{"head_dim": 32, "d_mlp": 512, "norm_eps": 1e-05, "tie_embeddings": false, "lr": 0.00274, "warmup_steps": 452, "decay_fraction": 0.533}
Each number is 500 + 25 x the weight over its row's rms, rounded and kept within 0 to 999. Layers, rows and columns count from 0. Numbers have three digits each. The size before them is the row's rms in percent of the matrix's.

# gate: layer 10 MLP gate, 512x128, rms 0.0947, rows 407-441, columns 0-127
# up: layer 10 MLP up, 512x128, rms 0.0841, rows 407-441, columns 0-127
# down: layer 10 MLP down (transposed), 512x128, rms 0.0835, rows 407-441, columns 0-127
gate407 098:507480551505514507520506523441525541476503508527530486463517534512507513501464499458520487532494466539514483504521475518501491494473492475543516496482495541542528493512502502493459488491495475501482494479494522527467501489501478465524552535461495476492540498503510467548447494491499491487505494530524425512547474466504526541484465468472511503502481511482505471533500453524495485529510
up407 097:487470485486501466490519464497470450492461526539461538481486493485518537494530556503492497488462518462495502555499507526499517481455493489508538515500496483512472508496522486498508505482515546508492497496492506514462530499549502531496458439500509481477514526472513480562494458498492512456513492505486472493492543484481493482498534492563512489488499472538524509513535461446511507520523
down407 098:490503536468529511540492481522508510483508499486515506505489512494502473487515451494474472484460479523512458480514464488541510534505487527502501472441478504504509490497514509505522508496514534472513556451481515485517469494518525475512550495525472520474480446470492496455483534542542484517539471471486485460502529483499481484483514551490517487458503478487487530501496533475505448467445
gate408 098:483541524480507524493513495517543437506535499514532496467526483436484516490457483492477498504525471493463473489512492491476462529487501513537525529529516539544509527507531501438495491505530510510509513474547471479526503464474541523515442512441495498497547510493454487471510518482517493513527459522476502544482494505513482521512509503482527502506499521517488513509478500499492549488472
up408 101:521528488497516504496511478466478501519488471547494525496514473474486490488519505462462501505497476493480539523467514479500470512535500471478481544504511505512496459536539535496484478503496497487445503512504489490574510499491501537497528495572508519505527538487470504469499534473460578463485544452512487528523539505514483518520495513518493474550490492504502503457492524524486510482494
down408 101:438476489538480471514535503501429543481503483513486440487546471466472512483482507451497503537501470490529521497477513513451517531526454474535490469498494462493469459497505463473467479484519473493538513504496532507495546488515516524526464479469504525500495454501486509525484480514510495478514500499469472486483495531461488523474489512535498484493481504506513480537483468474469509497483
gate409 099:463554473501526540560500509485483495538485517510495491545528475491518509510497508542453463539485480514481459467459488472489538481520483522481480506523525519509500526510538494526531453469494505511489508479500501502459467526516495532527459505471483483511515498506451536502505484487504552448515506474512491499551511499467499493498464511515482488532512512512513492499468516467501492434467
up409 100:484530506484493487500476523502448489453503484509467508507483453499527515518505464531448520510547539475523496493478496489526470493418544492502542524480482524503524514487501554489501509496483522464521506493517492499505499488490544510529485502515480527505488527487550519533518449500510526458520503461503480492522487492509559459526485520493531502519487511552516505514481486539544516483515
down409 100:481485531517466492477513487497521550510509542475491508496495452466536485474519448491470508502510477530512513501524496447462495532481500493520473519483466501509490558489515484468470469502477484512514503464509515492476505525465508474514522499458487457514528503489526502494479428552482524509453448500520517501525482506490464471522524500478481476537438476483488519504510472499473529478489
gate410 099:504523510498523489518535546502470511487520489499499499500491465527490519513497503527531490527553520447471472517490456493493514487510457491489550500522459516511511464519530531554542483502514472475465501470520512508508517515518536479490522494503483470531487504521508538464461533473466512497518447527478455522542481503509489534434494470492465505521502486476479511466534499482486526476533
up410 096:517499510551453472493493504496501539530490478473509457516567474483496482457547478470547461502519539494535479510522509520485449531517490499516519517489540560520483509497462494510490513500485551526488525503490476490503507475519547490480519452500497488513486543469489529507487528481496467461473506503504513521498506467482499506484517494511453527509452492524522496466467493477478498473541
down410 097:518506504510513519524502493459503472479509520523479520488519461507507538506472492472533502491489463493483493469509517542569552474499539532480488446493457475507465526481498495516491514464527536474496498495501541473474496555505464512477532537501522548509546501520485456474523476532543492476502482494509469473515495474474558520520468472494507514469489499525519515516480503494503542519485
gate411 107:471493530506465526512473532500505507545500514463499513471491529451476509512504473492479510513536524452508531493505524479498518464534502505484511533458456566504520513512505494498530463501500452474502465486499512492482509513513499441450456456508510501486519481496480459481514489499473508521511481571511497460508512511515531504494517432475495465538525483506483516511461486498501530524509
up411 104:532495523509451501494525482505455498483522532498453534509490488486520546501503484512486495487525515515459498497515478480500512487479521499508467559473496473543523465467522532500481529503464513489484462499494486495462492525524491494540569471522519471535498452424461464484497505467474518492519482536520471506512491497515469507519478498483455505481527524501494453492508527504490468506540
down411 102:490475504480496467500466482490543509480465521517475504483537542522525501455502435499484481490517514502479524505508505549489527500512493527470508479523512518479484507500436499492530497460534474512521475486494510457484485452483511458494439465485487509506545504525533480480469481517526491507475534494518493529514504477507531555511518496493505502540497513476515521586499530519501471483507
gate412 093:510463487498528471508480481454506553524459489539503519504517544471516482536515523541479506496514523462511518500468490545513480522497513529479467525496493534513479516491465493439534517501534487457493518495502508502523503535480503530500437465490503530496552504503512486477516450547499538523493490538518521516511473539500510474488534495536495476506492515459514482502493511462509526447513
up412 099:512499478488499499491472466538553519478516493427520498528475489493488488469491504531501531455494541530532491517442486497484497540479510464444515486494481512528482493511460499497554503507506484513544505479471495473530509516527510478486455510493497490510503465548506524535535526486478510504507546476521488456475509474446493511467509489517516501465505497489490524473476441535501497507481
down412 097:486533512478492480516478498451498515557509478524478500470507496551507500519530511475517520482522497495516448511464469527504507463496490449516529526538517541496496492481475529479509478488505527525462545465529545463503525505473511510490478521492506531501458481446458523531471517515522476510518526465471486477476495466501495510525457495516478484486467478520495534457511501521518517552468
gate413 100:533486523506519512483542478468449449518461476485447496500539449474503525510532502527517509472506481526503490494500513502492478504503502517444515542526487490543481497526492506458494464483522488512509466501546448530459472507489471487501474487463498516490469485506441524524476535527494501545457477469496490522471482519518474503461492512492483493514520504487499514526501465467472475529530
up413 099:493537511500488507492471481476537513560506523529465517504517498492513485493521505523496497478498523520495456491473476504457510470487505461532558469465482531457522519461477535511482537490500534472460468494486511520473473512528510453483528463536437470492506533484499500440468484534440498530491475503487467468507505516480498508484462493514484493503493539501472485486503486472524513484506
down413 097:534525478523477475492553487500479433537486499538473479489489478497509511451473465509474484511524458486508510466509526493492500477503534509485505514534458513507475525531517520524513470514532512502474551527545488475512484487463460455476482515522510512498479504492523550536501523503498499513522489519521501540479512512535532535485474523435472477496490511552525506510452471518493495506506
gate414 099:512520483531504559480529507519458491505474491503530524517488513525483526509493505479473499561508486490479491497493448460466498517481528536531523510541463504508486500499503488500507504494461455522537489488509515473523452508526531521449487502478513440532517501504472497519488506533485515509493533574509465516511500498505469455513481503516461510556507534495506470531494459483452519498498
up414 096:492501508478494515520475505520505528499496514533467526533524524485522507498457513489407506500541535492477445510478519534523515504535490505500544444512497456526498514545496466523551501496509467481483524512491489501509502457456520519480498469496521481472503538490489522528500490461441540488513468492498502511457487498488529519471517506453493502513513515468526493474512500494496525453476
down414 094:512495487512483499488454451525484476492497500481504471508474568458525492546510497502489479539491516528510520488457553511468515469518536486487489548510490507491461534478453494464496508491518433493456439516504518499502510469521485519542478486516515507508481459500496514490482464490496469495509509477513447494504459505518485526503499538505461520521465467511519498488517482489500557512525
gate415 102:485480498518497509494500489497518463529509553479496511498464500494515463487514561514468451454512475482510500482458494481484496498487495508486533499495499503489511496537526508442467511484536497484507467492514517540491499516491477466496441518515482524478507532524471452489507516456506487492521510560503463514544504559500501577474497515504469459449518468500523504471516486486515522512496
up415 094:520511485469433527506458504475542534509517516520516515491497553504501529458499482512470498514455490519540524509476444529476494484504436525481460487468502498484522530465506485478436494476485535497525480477508495469510472511484494477523522505508480489482498479488509489524485512530497525508508492506518517545510494505483529522527475516457510513530461508525527536566521488494537465527483
down415 096:492468511491499522525535470529463491461493510483489516525518488494525477548504511506528478484500483495461490506501492490463513484463499467484510501526516520497478480547490559482517485474525496492443494549508499479468529525507470547481442542513535491530537492557467475521492500496465482479510517485499448493487533474533499462483517500505472445465539499535492499489485507489542504512492
gate416 112:472551490555506543484488510501532505456504508502504485503560505512475469469546489510470456521558510500499479447501449505516492530496475541522486507489500481525499511503476498480530483542496489493471534465522478514501495495521507467463491471476534513468506510496503489509468576509462474492508511483511501509525479490535487495555477523547491534493487504469492478489493501454485475503478
up416 103:452503493496555509490475500521497574456515547516514524473481472502467483495502467517489495464484481494491490501504524534478494480513497494529540526514499464464484513567500498526551543458507507481521465503497508532467464520497488441503462473460483477465504480484505482484517500517524461515527490521510530499495517529509478525479499507518480507503527519482556458509535488489503474517530
down416 103:462482500486527469487478480514510532480519499473459519478515504498486529506518477525491486525505463461499460477470494486493529470517465468475490496510531505515471506510486556484482515466474428475498555462527551491470517482487526463500498476486497479493520502487538494484515504525460512509497532547499473510511496514460509507500490537478482505506491488492571543449486473524492546531512
gate417 098:484507530489491537526490537518488455521489486481485509504481462480496509512474488504456504511527483494519509483496470494466445491552472500530493507502522492495493534505493528495495493511545457525518485473533500460468475535489474460489468478461481462520488521568508520496527470500525498489515477477517562528519489471497506487502532506540487534564464505495535512514530487476476539461511
up417 097:540532508495551526495488511502463514497513509496497476508516483504521513482482507488504469510508522504506485473456546493549514499520500513513470512539491475529568528509491532471465516534496485540550475503504490512540551496497509490469515523525519475473463484458516490468527484514478529524511499453572496496485483515484458472490518466515467555525503471559522505512499505494496503485521
down417 098:503502497516503487477462483504511468494471521528481480473508468515465461511512497461507505513520502488518498443452521448454478529466492464487487499534539480470477498495480494474488502518517516513497446460498494500523460517511506499477524475515480511470510500472522483461511492578546501508491489485497462513504498558522519485493496488492503556519472521544528498511508490467441480487455
gate418 103:542475487486528515511498516538435522512487508480504484513535465479486522474473507537500500498525470477501504503536498509546467498515481468515497523536500536477501521501518510546459527529487502503497491481487555457463511515509488513453456504505475494509505502479513472505516520474488513496480446464470466498468526519464535476530452471462527494450491509495498489520524462470521481454527
up418 103:498501522473488504499511504469461480531488471478503504505479549514486494511484473521504540502525508486499493513496469529516473451504501503536506487461459534511539488520502471502506510484461440512546482510484468477522537492478494498513514529499480470545508531497566541516513507510471487509503470470505486518540475490509479444445480518470490460481497449457495514507450496462472531487489
down418 103:490509542491506522532518480478539443538485481450504519488491494537511541526495491499445491528517491473491543504467485512505527491438482479548496479458508487541541486508519518485517514472452467513534452511470476479462471537522512514497481513461470492476521509518486523540497516447510468487521520492474516500494471507524523518474501489509522520498493457494521526509495515536530501511524
gate419 120:498470481480471530507484485480466503496502504484499481543533516487480493519508486547529514452538500452490521519486471528482538470510521471489544477470517509522437494507502481485455490517534495490453487464511521527498516528496546523492471508503487475450478484503470466524464509452503541499458530500531527580519542527515478539511482472507502513499511483502484499496513513502516513498487
up419 105:495487497518547494471513500486487471505467477496483478503468510504526475470506475515489503517536511520486520512450499510473505477470514480531530522474517513496467527499461532512492507537477530448495501498504511479508478506470524530500474460537532520524503452558518559524515469487519477497503516521454553488451545529514483478492516547513510470502490551505490498481474471520528544468504
down419 105:478531503508463524471527537477485493511538474497514472480431451519508494489490450535531490511513509523468506502503470502507473519518521492524488505486567489465504543497529508469477512504472529547521527507535522512517491481439510545516496522524477495508495511500542516538526531512492467482482448491500494498490507488499477456509464503432479471471487538486499515516485537499496487509490
gate420 102:466498475485515515522494519488521482461508480493470510520457503421487481494499482512488518523519494556467450521511480502494485505484517525491506493504508478483468474528496472471499481522539472485487491502524510528522471548501473497479456523466496491504532491511494532466531531527470548547527472506499525474484469501497529484494536489522515534496487449508547536543544463492521456494508
up420 102:496518564482427466528526455507495454471489513531492480503475507490522459508505501471462497490530524477524483487446538513512493512541442482491493471521487503509513534504460487500508478516516481524529493497479497506534497510525517507496485480511467535506476495528507497517498551464509488488493525469479527500490425518495474466504492454570514492516513498508498519526499511537514510503529
down420 101:496517434501517501485440497520504509538460502519486511506469500507474491445483496517509471510503522510454476522517504502495515463460495528556521506487554504514526515543497530498528499466521513480492549448540494480458479526512508525470470513507500467490517521485533485513518485530489522492536494528488558505507510488537562517491524512541485512497488490552496465502524500501494512491469
gate421 092:514501487515498473519521508492527495469516489462530492504507459493462491444494502485524515516512502514529506510470509546476485530462476495482489494485495506474455482488506525512449517564519435501501514489518520486477500473468521484468507514436511530481517522503502486444507544488524478503497500530519494493501517471528524520444494493465461554465461456504522513492494507469521482478455
up421 100:500532522526476495498514493532502543466487518539511508485489557512530528499522459543484481494486479526494510511490458509497467518542524509517434528488554488513475501471500514497480501476496489506454445508513492478475488468497551487466501471512469474527526475487473535472462535522464501509487467492459492515492528541491498478497547469518466496496484518498472514519511523463476527523464
down421 100:523459491489509543504526480481488507484511517485498496474522439476492510518487526501475518500488508492486537520520512466502492468490500490498507477491461493482492568520486451513474551492460488483523504461501490465508523498535510476496481516482472560463504541513504500491553464439496519470475509505512524479487484513507469494428476473485455509485530514491507481479505517487532509563521
gate422 100:478506502495497509485506503473473495467485494509455519480484456464456488481517485501524538498485497509508537514494507488508492467451488494456467513486512514487498536484502499485478459543512456506484525499526502480526474512525457524508487489443513484459521487495493478468540457490485509480489506505526522477556505528473527517520522485495462471497561464533468506556464544551506521515476
up422 099:470529491494454521496517474475512485498540467501538520519464528517500518508489481495448497535498543494489467518503479508519488479467475504433525479507524525452501491541473479491489489517505517485486514514488513446514498493470501501471479516537482496496469478467530511453490486483521495542529485511488506448511523480534512471507477469506498502512489558495457536484523474572493513538472
down422 100:507495513530532545516473505523508471508486536491458512496507481483514520486460509547529471491509484495516500513445490472497473519506507485480516496455523509504521475492469545494511504446529512514450499502474466482525488494520486512503502455542514512489489478461505504510514497529519480430507479508519499521481488526534495470529461559517527500535440468536516559505518516519499473476524
gate423 090:524465526509481551493508515532500504485472527482457516473497476481538530517540518481499486491533545523452504483547522525499480498452473504518494523505443512507522503486531527521462498497486447519500521499526512534506467517518509502510523487474505516517506484518496450471496557507496499472548510506495511548495489447489459512488488514512494517539500532514500499450469479518499502534437
up423 093:489501486501493537515485510470497474489478522475480490526540510484479490520524548478484493508466535524509411564496478482499514469498491484529484511506515496478531542486495477488479524522522500479556515505483478508502493523481507504490502498490494526456500482530477510520505507486540518483531533546498519529482498505530475444498525442438479553433493526482502482514490502505522500497507
down423 095:503446527484528472493510495538497543516457522514525450480502482500506503495481508536483491489492459500480556470461506502530554520529492507507522525484518464523493519502469515515503515507515518522475469516472527492529507536487500494497474480449481506548474512487463529478492452504474504494486493504506511488535463491503505547528524481473507443558498458520517516473504504454526460486528
gate424 102:474496523527474474509494496453492506450456534518473494512491485481503464461530549538509508488492518500485528498499489550463478498498525522516518510542471484522476531524489507514489479484516479579494497486567444516550507487507520468521497507516540473481485479474478496551505509528501477469466527495513518479519513546495520500537523544493501507478527479532484474507496507522484495528485
up424 101:530504487486484510471533482484479500512503501490547536485507454494490480493488522457454460524495482553487497524510469535468489545488467440535505499457474492467510459480469515507488508507493502500574501474454509483496444504478523500512514482464494482499483481450467493473515500489498483547482471505475487501448481500509508504488502487468488476510487488535540488487457470511491454496499
down424 104:496452534489543489550480531533513450493510490509448459502511543455498518473474489487499472492496540497507488513537514495444458481525469449487505509506487505491498480503499500522482521453477463523517498489486507475486519515517527542511502495476483523493495504489501519532502511532530512522491472438481487468531510500492488542531496540494487518479498422528455493549511513501505515508510
gate425 102:479462466530473501503503497483443524500499497515493520488479510468500489544477509462533482481530522485470513495525475548499525519513444483514510492517507543496476466572473541452497486517521489512510475470481499542505533507479518505535492479462543464511528527469502513485472469522504519505448521519495468536464534508535526508516546489475483480479502478498502490490460484522526481492514
up425 104:521548504502502506485493485480502488522476514521491511502525470540539509474486550475468517544509509512489506512489469567516557505506475513508461526548501494524528454473482491505473462510485491514456522488504478502501519511542438518491531468495505493512494480507491509456461486480504518485488520507487506535531522477531494531537505492473505528512462522451474501520496522482556547477540
down425 105:474468449489501486495520539487532509480515514516484497490505544534474489524488528535490460463516451492500501477521488458468522484498476488476487511508541463547516479500519502468473465480499564517417515541528493477514480536512515529490513537481532507510519492480529496475444527451493505481480492515516527508497511509522492496507508541493476493474510460521493500493494501464502450504469
gate426 102:484473512481468489478521474443414488507499483518480495494516480479495482531485540511474541514478519521521517509505510484474498504479485453507489492487506529510466498510493467508495532545505498478512514498528531505508442504465502472484460469503507544520528482501523534479499472492491504452464499504520517498547508512495498530523490480553478495528554523497460524499447451550494516511494
up426 103:511472493464499481508488524493530541489509509474488509493470471483527487533529519503557527471498472509542533503517519512476493503469520508484538517511543551526525526526509507543513540458488498501521496501503536452458502471498524503490491504492527492508477492486551511504502553531492514485516504531488456437507550489475485506494535498466505492574484462519544475482508490492513480478508
down426 103:529520572509493488487505514507492520478509506506509483506523494495476457485517502465483474529516506497493473506492480462487515541521527516486489495512502487495473527507542495478483459513500475517506522477441444460497536522516474507450562551531482540514472482495495513541497493508505459483540488462467524535502464496497481463499509507541507503441496450499488514539466519530488509500515
gate427 101:496515477511456493543489530452485567473485511503468531529508534443467486489467516491478510511514501486499485466481515486494471508487514484427501471451515470491511523487495529488440522497523470521491474480477488487484509537481541539489505535512457472462508520508506521517516545502514498509488489518501549533515518511531492522506517478517490529500472467481482487490504484534527543475468
up427 105:490501518522506479516538504528515527496503520497469498457498466467442501510500469509477450554475474495514488518460532526511487487497520451492518494480491474467522551497511504479543521482503524435459477511505527526481473501497481493492502525449522522481565504496487548499541528493510472463473554483508510514487491516470506524476496501520480494474492517501473455498477530493531493473531
down427 105:481483472465504515474495492514520519504480488508499469471518453553454475520531533542501512497519539503508466524479515497484498462498550489499527473520459535508483503464513512487504493512449540471506506449518496502524467490482502465480519506517548528505501519519490499467507478471500498465507473458480521449482508466488508513510509533480457479494553530511446538480478520482490488540466
gate428 097:492499511488493548497492527463481473457465509464563528503517517512472485462522516516490481489526513532506511494530466493469506486494530509491478475519458521519459519465521466488490531517476455525503465487515529485503490505473515507549508506481452457496526480487505474479502469487531507504488463517560477505504489530562520489515479504444502482481510569512493510503502505509513471494453
up428 098:512505515483472485523507501491509510486518491512499451463522498507468507520525485504503513511498503466490481507460504507489511490548530484447507492440500477516506514478471479524469479530515497479547467489474510489467464508443492481490493504474484523485522476493461458479543519524529505445497493516485440519533524518552504476417496491477481484504469496491515501521517565509501513538511
down428 098:512498515516486516506482521493534521513507501510494504506471522486473484516510493489494520495515552492467481554500514542463508455576538498451465491501484479491539468445510507475482544512472512530487508483513508507502504489482514507454477453514479525490481507512479527463499533530522532501513531503490533505509521530486578519508486499528542495455468512496481518503531447495454508495503
gate429 098:518476509490488534491514513526469481493480492472511510538465486503514509487530474489533496546529484469496497457478477534505497508499510508516506496450490496494470520524525497499510487491495434575466504493490506488464477526516482518468526539467494544490467539529430482477478515525470521513468481494475506537515467457498500493499442520483518505524495482458514472460490481514492542470518
up429 094:470496523469501559501509552493523503500509510521527528493533479468524492527485544434500487510514487507490477499518507551448504497459470511482521516484531510507496486471469532467515518503491497474489491530522508519505501538455479493535480491478501474524517501541446515514462540533524524563500475493524473484487507495521520496528560496515479505512506482493523503470531496540488470450498
down429 092:491489485511528542513518509497474470528516518516514487527491474482532505529508519481520477494475525531502499519548486450520460496479494480520525507517504513500486529521507474510532487459456512536504528580543533527529543474503509477481505476483542479517507535506486508482458489513478520489517500523478504498524503518468463472546530503474514506513542468443509545474466495508539462521486
gate430 100:510535488476534488526521502466523487477474518487512489458494499519522497473499516514469531514543530557479494504489519518511500515541499528499494487479489478520523492468461497483469524529498490508502470473519495532484490472493480496526455538446528476478506522479505487504473509558489443495495471525502508520543486537537485490529510503510471494485494454487574485486497468462481569483488
up430 102:525455495530510531521516499484492500496538509463470489532538542529506561499546480540480485513569497545475528518467533484505508539540539447489481506536500504455504468522482497499456508515475523479529470533500514519455497498465463498511500523471517506492478505502474499511524501487514531496479497468496472506510497492508495501508486509475526477504477543477530495475493441511483498527464
down430 104:527511467506524476499507567492527504484474509525513498471527514523470511499473523491494507479462475505535495505502507496535482504475510509507534462485479516529526461503459536536467463482465509488494501460542511494509505473472535459506511504481518543473490509524515530518475508475472503545466496438496517484510481553495473503519496472505435487507455527478460488489486500534509530518451
gate431 115:493481491490506476470510501477471470474453498498510458492509478555509515480449540512495478516527518493515491461506459502498523484532473508557457528543504514525504550516524512522520443523498531508463499440527519524514500529500498516480524496504481526538494500509503502540448537536540502530468483494499497512509498463511531488505479494529544515475519459475480528506516492515536535511504
up431 100:538482508488507475484519521480477481473497453464528468487459476489503500542530482468485531479492490496536499473456520489486535508468506499476512482534509564521473486539540496511462467473512530485513518504477449470494463510510496467534476493477475497489547498482518501497510472466495494505545453583513492490534484517523496483495497483500482502461485526514504485504450488499469531514520
down431 099:522489502500486543538542507558506527462526485468512518493514506475515481485539492512508563525505497542506478529517514496530517502521499480476519482469523481515502499563505502501512528471502470514539515497490493550491490491495520496512496488486460502447505497456503525449523523520465543509533436478523516512497531528496518489490497494444484471477518530469508503503497483460473561494500
gate432 105:471519498537529496546508531469515488512511527542504493445522528490519506501513537497518485470506504472460488461478457485488487485528511500496483470476498509510507453501484538482434528530485464486489485486531502487491497510501538473455499568472476476496506486469486505465532499524496489468512491503467458533524549504489502520445489515494458540496478515499491524459479489479512480520458
up432 099:507509519483451497490526475502478513485464487498523516541452512507475518478500501486540483534514453480539547512490530496484501501511488468527466496515488505543505491532474500521495490513498470452513508516511502538542445508495442480513517492489508498482492508542491506526495552452503525496528463543496516484502562486486507494475531521535487489460532536488474527491527531455492488512548
down432 098:496498559470495469536498543531487470524481485479563523474507499511478492530517512498500514535505524509525495494477506555472484465495500480479447499473542520485506467476516507509517513506465507526482468475476447513473497495529455511476492471479496523541528530491521460479509465533523518514466491481521519536494476518485474511468517432474534523511499522504501537478512492515535501464512
gate433 101:480517496504528497518480516505456494466508502536495451449516496474546483502527510558486466512517502559512512489518463545478510538496538479519458502473499529513527512516500482482470484528532506500466554455509490479502496506463466500564480516485502501532507523503525538535469463506516525441498514534514531486534511477504501501452510496511548479485482493505496493518502474506495471507490
up433 105:485505506507564497511522517493545493539510491487487468511482499486502533451495551499512516493508457519536487503537464471496532484494473481509490471521477483504461539543486520499474480531523526534491484501489495497559493495504502534525499487552474547439474496518504473499513510494512486523485474516495502477467436498499521540473474553473548537497508493457509492520505542496498512483493
down433 104:484491485464525515511459475526519486539482499538534522506501501481529498471515523467493546516535493475528488471448544524498482483466497482517497530548491497496573526497473497497514536499528476485504501525560508523512510454492502503529492537550517464519438527489476460489547496497522506498480477495484518512507505483529514503509520535481512557536462497468518522530508505487500507492496
gate434 101:501535535449481520496524540524506527476505493504512500490513454459507475491560498473507484498506507484509467504509511526522459506550548442491512479480512538458501462480494497495449502506510496512499486496523510493497462522526499490535478482486558492483445480490502475553492509501496507516502530525500474496530520480473517546475486470521532525502479488487527535531507493434548497501511
up434 100:521510452551515502528515528500453488476516506481551470451522497453525477504528481538502470479465506482507473500516518490532549500523537508527470528530472505533507545504524499503530515514534498505522522529496466481461518514491542485513523483518515478504529511495533519544511497535477533490477498482553467516505491499498564493506474479488526478520537540462525491482485507501474516474502
down434 101:549492505456472478478492453515528475526545548471479499512489497533485503529467465479526506510493491537501504496477502481473491480523468459482511461470497509454480528512488527463507459511476477549494499489479469462511524485525489492500474512463522497511467484536463498472452491513559494485512519470490487475508521495525503466489487476504458534483506501443486535504536512522530481540499
gate435 096:465498522475491521540474497534498485531468497511487505518474475504487493506517498554470543504507529508466520474514508526507518490508535501488483520479485504506461494489503465485485526479550470525513509484488494565511497536533561509516428510490576494493513520503498506520508542500469500477470522523499532465460533479501542527499491479476495501503473521423489493484478509498497510483470
up435 097:516462495471480508501520488498489472517486495483464465441485491564482479505531508440464486500488509481542457461509509516536516471484486533495516492499469469507475494465519519526512444488439498525527451501502490514462527480495514505479537487489485522461498536518469462529489549537493506493516480515535469460499514487499476513473464493496502506523478459484499509515516513503480474460479
down435 097:530514491470509521510547515505511512496517513495518498515496514514520497517491473526493504469509541518533443521517561523490487540455511488494539519487540480536505489504501501502465514513511518464451479556489510485459496470500477539493482495449464529470519481460465535440502509491530506445505541492482485482530443468506489483536516473486480517496505476493493488516474484488487482497541
gate436 110:481477526541514509488478520476503495520485455499512517528508479463532473528544525538526510490491503454503522473473485519481488482481520478474491527495518497509482531458516492529467486523535498496534474462574501501511520470524517448479435505493546491497459524499514525505508505461507483504464489487447536490543469533508522514495509489481482542514537522486502481504507487471513554497504
up436 108:490506456466475486506529486483491477536503476495463513498517489516497476477520536546542517565481525460558480483507485467496500511528489524515478492549505454491475507556497482502571520503524491504493459510509500497512551514499540517473488515454499538494512489481502556486469543512502506429466522488510502481484505509496478546492479492508527483528498518490497517488500500522475500506517
down436 108:503483493524509502461546490516525473532501470477513544502515521502480512447500461479441505526484502498489480539528528473533510486533497457535519498461471497550517539502488504449509510464532515474508508448485509514493502508514512495514526472514445510450492543515462467441496504522489502548502506522513472507511499446501522511482492464493481498511498499497508554521524486526519507484487
gate437 087:530460517507512491497499523483467513485467522498498566482507517474543490511472505505514538522478531496510523452493471528516532499519439488502520473485515524496485512524506477472470544471502543510477493546451500534475473479496514507491438519497505474515499490459492506525524512491493476457509532474525456526501496518475546517477479518552479512533528511503489553515502494475454508521500
up437 099:465516462502472474506523487453474473473513489501456472522503469486475518522534498503512476451527469485511508543518521489470539466518490505514511503505501493507532511520503553526512495473475465532525473492512484486496506471520485524461533510489500495508488517502445462483485482532514499489495480565470513446506441521488550484499564478479516471477475498501496447471498501500504466510518
down437 098:531518555501515516486499484523484510524471519519549531447510530501518503512438509509469513537502531563500505433473486494511466528493526497505542504475495517507501503530523462526494513526483511462497526468502529487512473523481540498520485488512500486521495492493541537514537504451495508530527535440510506541499545498510474499485458526526492499521507544472489534509517475503483509497496
gate438 103:461477505512484495489496473459519528508505466485471475463488480532528494492509551546534518526482531458481514440458471512497501532479529495519505547511451467495509534520494515493457482511526520519536501468527544461496495491486508501498502557459513531497499490485531505504498502465465507483490452511456517527485520497485508445511479512509466514482550525516487500505478494490496485523454
up438 104:514516505520454509467549479485512520510495477488527516469535482494467482491483503520450513489488535521531495493474523520519509500460477458496512470489478518486522539425505473457471523498502496498507473483501487479509521503548522500502505488524476541509469504497490530507489446499500536476550481514534491541521486528559516511493477454534475474526512514539488526498475522493457548490478
down438 103:511475504522513513495488432492504474485545473535502491508547530517476445499486506472486534512485514522469497542475498477496520511484485509497532525449476463495541515513535529473534468481499504513497520523516477496488507509515514456475502516484525470538491472478524564556475503487448491519521469512464486514490498483473488463510540532499482454522487509524535493450485484492514529486494
gate439 101:458511486507486503497504472500500518485519532523494515526500479504487450517464526490523522526505446465495504481545461499507468483514508489456473473437468472491488518497510504496465477488525462553476490472498523562476476501515526504541506556480515469508479502489527474512465503490531484528450482464485533513480500474518521544552497477487474532528538477518526509505510505521485486503522
up439 102:480528459484521516524544512494500507471499518557493510456586472461482513511503539517494496521484464508490493503474523505520501531523485504469489528530527483506503487478516496525490517559509471525507527511490518487484556479521502509550494485470520540490508511491498461511464519513468492542495532507503504498469515481470521542501479505510536484483470536470473470525550515492539499513545
down439 102:499505487438506532497473480497485520501513475509481519510504504524480524505505513530481528520475467504458504479459498489482518476531503469444507452487457520489563467515485513540488520509539532482467472456459496487513507542479509486504470517531495507514483514517541497509465459502483572469522527486482499498508483519484508490521519495491476537520468455439493530501504542527518506497497
gate440 101:507439480509561480496499489499489522515474495479466499531475490526481491542508504499491499466542575481484550474501499472496499473454500499494474510425511510475468518529492495499485482503510509481503515485502501511482470531506434540534479491492519532496503479519507483506498506492509481484495488499492558463473515521521467544522490511550533489480548478478488490515485526549521522485491
up440 096:481488497529487492494500515490513463460524502490423473504495506516532479490483495496478517471529502500478487521510550493513529485546505548501484509532509540486527525442509484484486458485530497532471534486497523437509518527495511481492506493550484470533516490521510463539481489500543492473478505506514479495501508484468484512476549515518521520497505451473494507528500430544494463518522
down440 096:465477540564507480495525473514513483544486454466502491491450522538540495501506494549514519495516509504528529505516467486508481486478527486535493457489477506471512522495522506486517488522446480488512502494536516483484514473505495498527477529515515489490469457548484509517513525504498509512496430511491505500465480502475492466482484555529517512477497531514532526488516488566477507447464
gate441 095:464507485486497516504481511491519514466516499488560459514491539424471489472481525514546474512494553524487517488482479512538526501514527473499496516498476508479508513560533492515483483519497509509502527482480548526490525487577512532474483530496475499540508532555519548488498470501468490508476492488464491503515545518508509502473496479508509467474519475513544493490457510497482515505473
up441 099:534513477498569493498491474521492479475479488523490478494511477513458493532511483519487428485504548553488532486522491502490492522526506508490470474524515525493502502505548514460473486508504492481477483502486490473497500492516519531548536529465455461544507508480495496494494515472471508502488521456509503524540505458517518548565479473460507503505492524499530471442482524507488467521498
down441 098:525532515440501542489540545496512528438483482475487510513516468521547532513507486482519517511457471521510484486474508513489470457504493522477508526499538513516468493535511510548491470483498479507522516459501508474493537476454472479509522469503468502504463489505489503547521507525513524440453533502504506507512456489498477525515508516514558517478517485473499520503536523461521532511495